config = dict(
    n_layer=12,
    vocab_size=1024,
    grad_clip=0.5,
    schedule='wsd',
    batch_tokens=32768,
    seq_len=256,
)
Each number is 500 + 50 x the weight over its row's rms, rounded and kept within 0 to 999. Layers, rows and columns count from 0. Numbers have three digits each. The size before them is the row's rms in percent of the matrix's.

# down: layer 2 MLP down (transposed), 1280x160, rms 0.0674, rows 201-237, columns 0-31
# up: layer 2 MLP up, 1280x160, rms 0.103, rows 202-237, columns 0-31
down201 121:544521466498542484463470488587549628463499409586592581439476505512448464431486563501498502562495
up202 087:422586471550469459493337438515496565535518505510449490462438468574516576485617524493405475505474
down202 098:474524498520548580579516521505498463469546457428493538569510531459431479518381476546479521473483
up203 108:509563403490545511572432480431527542501494440528555527448489457586505498466521511478539441508503
down203 105:606471514500490456494498471544466464385568509423502473521461560467517492580512523503472511464461
up204 100:649517453453453465492546500578470517532459465459456483544496587406598494457545569483602380463403
down204 086:464576436447489509458406467454613523575454564486566441549579587449539470540488484489540456459475
up205 102:531481530515496517530501574400416502518563587477538549502531539471476477481657516576486548498463
down205 106:436439419478545428529588499492593492529484595521530488550465489504495465514495519454468530527551
up206 088:516540375455581539447533480459617451540469464459477496572516578397445524482436482525573446515457
down206 088:520538410489521639451404552460441522420480543463405440489545538487535492509581547544520531438497
up207 119:499554499494543501488439503418440497520483466433519531544542561510486545463536592555480479514521
down207 132:502516543572445514463496495502519431507533546462498469493443450469422603503506421558494484420536
up208 101:521471447507506444537470561554518473502428571513487444615549532489588537518482541495534463558441
down208 090:456473417443496396463587448467482541488469507543433537398500496497497543543493553576540505487571
up209 079:520558528443560548586505490508429511523507527550511456498420537441567399464604540537523459555457
down209 086:548506462509521490587417493473488532475521488487465495577508554423534504509582568497519439479425
up210 115:452436518586439471529588530549484427534461466442455503518473506463535565551526542519490500509435
down210 132:526483477455452442534553441344573419468448501566483500566544525510593554476438462496545527503524
up211 092:500539535380479524578509494452444535452477585443456409497544483444491442485527511499524576515416
down211 065:480505442530541424454468460519594471508497463551439473566556444495511524534501401592518527426534
up212 061:379522599407623518504456492464471423462583558395608441488512507370481564457588550487471474544526
down212 047:400389400572489565464536562370462441461532487489508574526502426539579593516439472446534539395466
up213 094:520525446542540439551530459484506514472525528449409495527518487453486540516470524481576576470445
down213 077:533445402466444496478559522510482560516512426519486436436449506554559490542465448488520502528554
up214 107:520556579475552567492530494470668476514460471511563493468506502381539501456451593522478521508549
down214 105:597582404554635498469508469444405500482547529406494564465477555537358526529563459509443447559510
up215 106:616443492470464555539512564443493558565425464503618468529436573478559504353540508528512358506470
down215 083:594530396475495523511499505507528534457431458500438504503415451470444476484551506428546518493485
up216 098:528468442430532506515454524486510457535473574563551565504540549467521467467456613551541445500452
down216 086:441510470379569512450443527498519539431472615530541468484438515483528418453499495469449428583474
up217 107:472490560566489456456504474438437477520492430576611529571385559424489546451589561485611552497442
down217 118:463505431478521545563433622527542505526540464503510449531414483540481560460524488467486501373450
up218 120:572524332554439481538468566501474509553498519469526503482563559506544525462467534605412450519405
down218 146:640436431555524546522543444441474489485521465485551506525509501524492573482525431559483481503559
up219 103:430478522538537453597489543503399490489474512523555471573452714570443534488459551468506495459472
down219 106:478470474440504388557458513519554557543483453514523481464494514417523572515509408523530485448433
up220 107:505478573514470436546502544546535444590488467472500545561533520518516505456439509508503492631493
down220 105:451537576537527526551493582574477477520432526513459520415518414527487471565479444481418536566416
up221 111:533484406505508486521433507520479467555500463514572497559496518488504525506585483494555474499285
down221 116:450549507477456585454525452540543532473467454441448534465538584454562488463452573491574547508456
up222 095:508511502580537599566433479466438520512534436477446468428507423536497479489639498471549563522480
down222 072:550522423541503399492515472393420512561543547476524575591541590450491512397466478519510433500501
up223 098:529534511497548515534447425533538630476425526528532532472522525524499453415490455546386503529531
down223 089:478505526552512520572472446466539548406484358540516480506469547554530559495542488455541501500576
up224 093:536485507475491557544535494536483479527510545581593416635535503449513423380433563458470458553514
down224 084:543534630442491506576472494586507505506489490529564456529479541537512530418385481519507460432500
up225 101:544548387549545564514447412372433543501560479489533417565495463386478473454538462468448479583534
down225 082:478435439575451506548527591487436508428518431439420517517471504427535460534450459439484511457438
up226 072:479553459542530550561500432499483516512554459507484541485478486538559418488500516516459474483462
down226 043:469412544500459534485545471441513493435566607565508503402490572483428599589412542518501541481476
up227 094:533560518506537584517434452442541493507506552462486497433482512475527434488601520535495484548456
down227 078:432515475485538530519567504484452540529465463580551492497533462507538537666467507415477508458577
up228 090:517526431425568592485521455482418550498587439499517463574504501465470562457521586450442455531466
down228 070:534495336493462497410579496397496453464458493505518556555518453454503553515511510542432582468521
up229 106:549514483508538512512512553561490447578456524517485500509603561465570496505475597523467443483439
down229 103:517501501453551435502472585556522513503485572606429446501503432463479482449573496576521452534592
up230 098:507440529468520522451428549484573388531449476501569543506529480497461544481541484579537446533485
down230 098:450585524556513535460425522597537538450476525385507493538549601531568556444563520557431628487454
up231 071:566534481454558495582508515462461484475507465467514475503426569427523453474513593568511461589461
down231 064:571477435536498465603471487558565523482560489515527523490523573397544531576537588555510423476459
up232 109:582503485495487422537542535494510535490466534557503490587410641465537471475436568512488477505490
down232 118:515411503535437520500452565531481543523487487514419466459495500540510522537588442502593460548518
up233 096:514561419451501459569441516498521491428469519513518447548443506439463515459457580533510413499401
down233 090:450504658534514479594445523555495491607505491509478531440545486566439539534512605455477571502541
up234 090:576490425402534556533433468467562552534487490493498504508420555490477567473486562514504419518394
down234 108:593515368538554524590447467478488554450439534432508486530483524459583557484475494524509526527474
up235 110:586506442523512453567514503552558509487495422481464478402470495455498486489570604455562450468474
down235 103:542389470426457471549428489466519483508479485439523473550497525403507514476485415518576472450517
up236 098:568595511452461542552563434487498439561502452528528489581458461420515463420519553574504439568446
down236 079:532592456497553421522554441567523451542515446432493458598550491451532570528532463486517472494516
up237 096:506474444405556445485588531510467500512482466532515465541532511495518540488569497470555561553444
down237 109:513410550491583503453463481453446595501473392468481516453541525588610427426406540466538380473529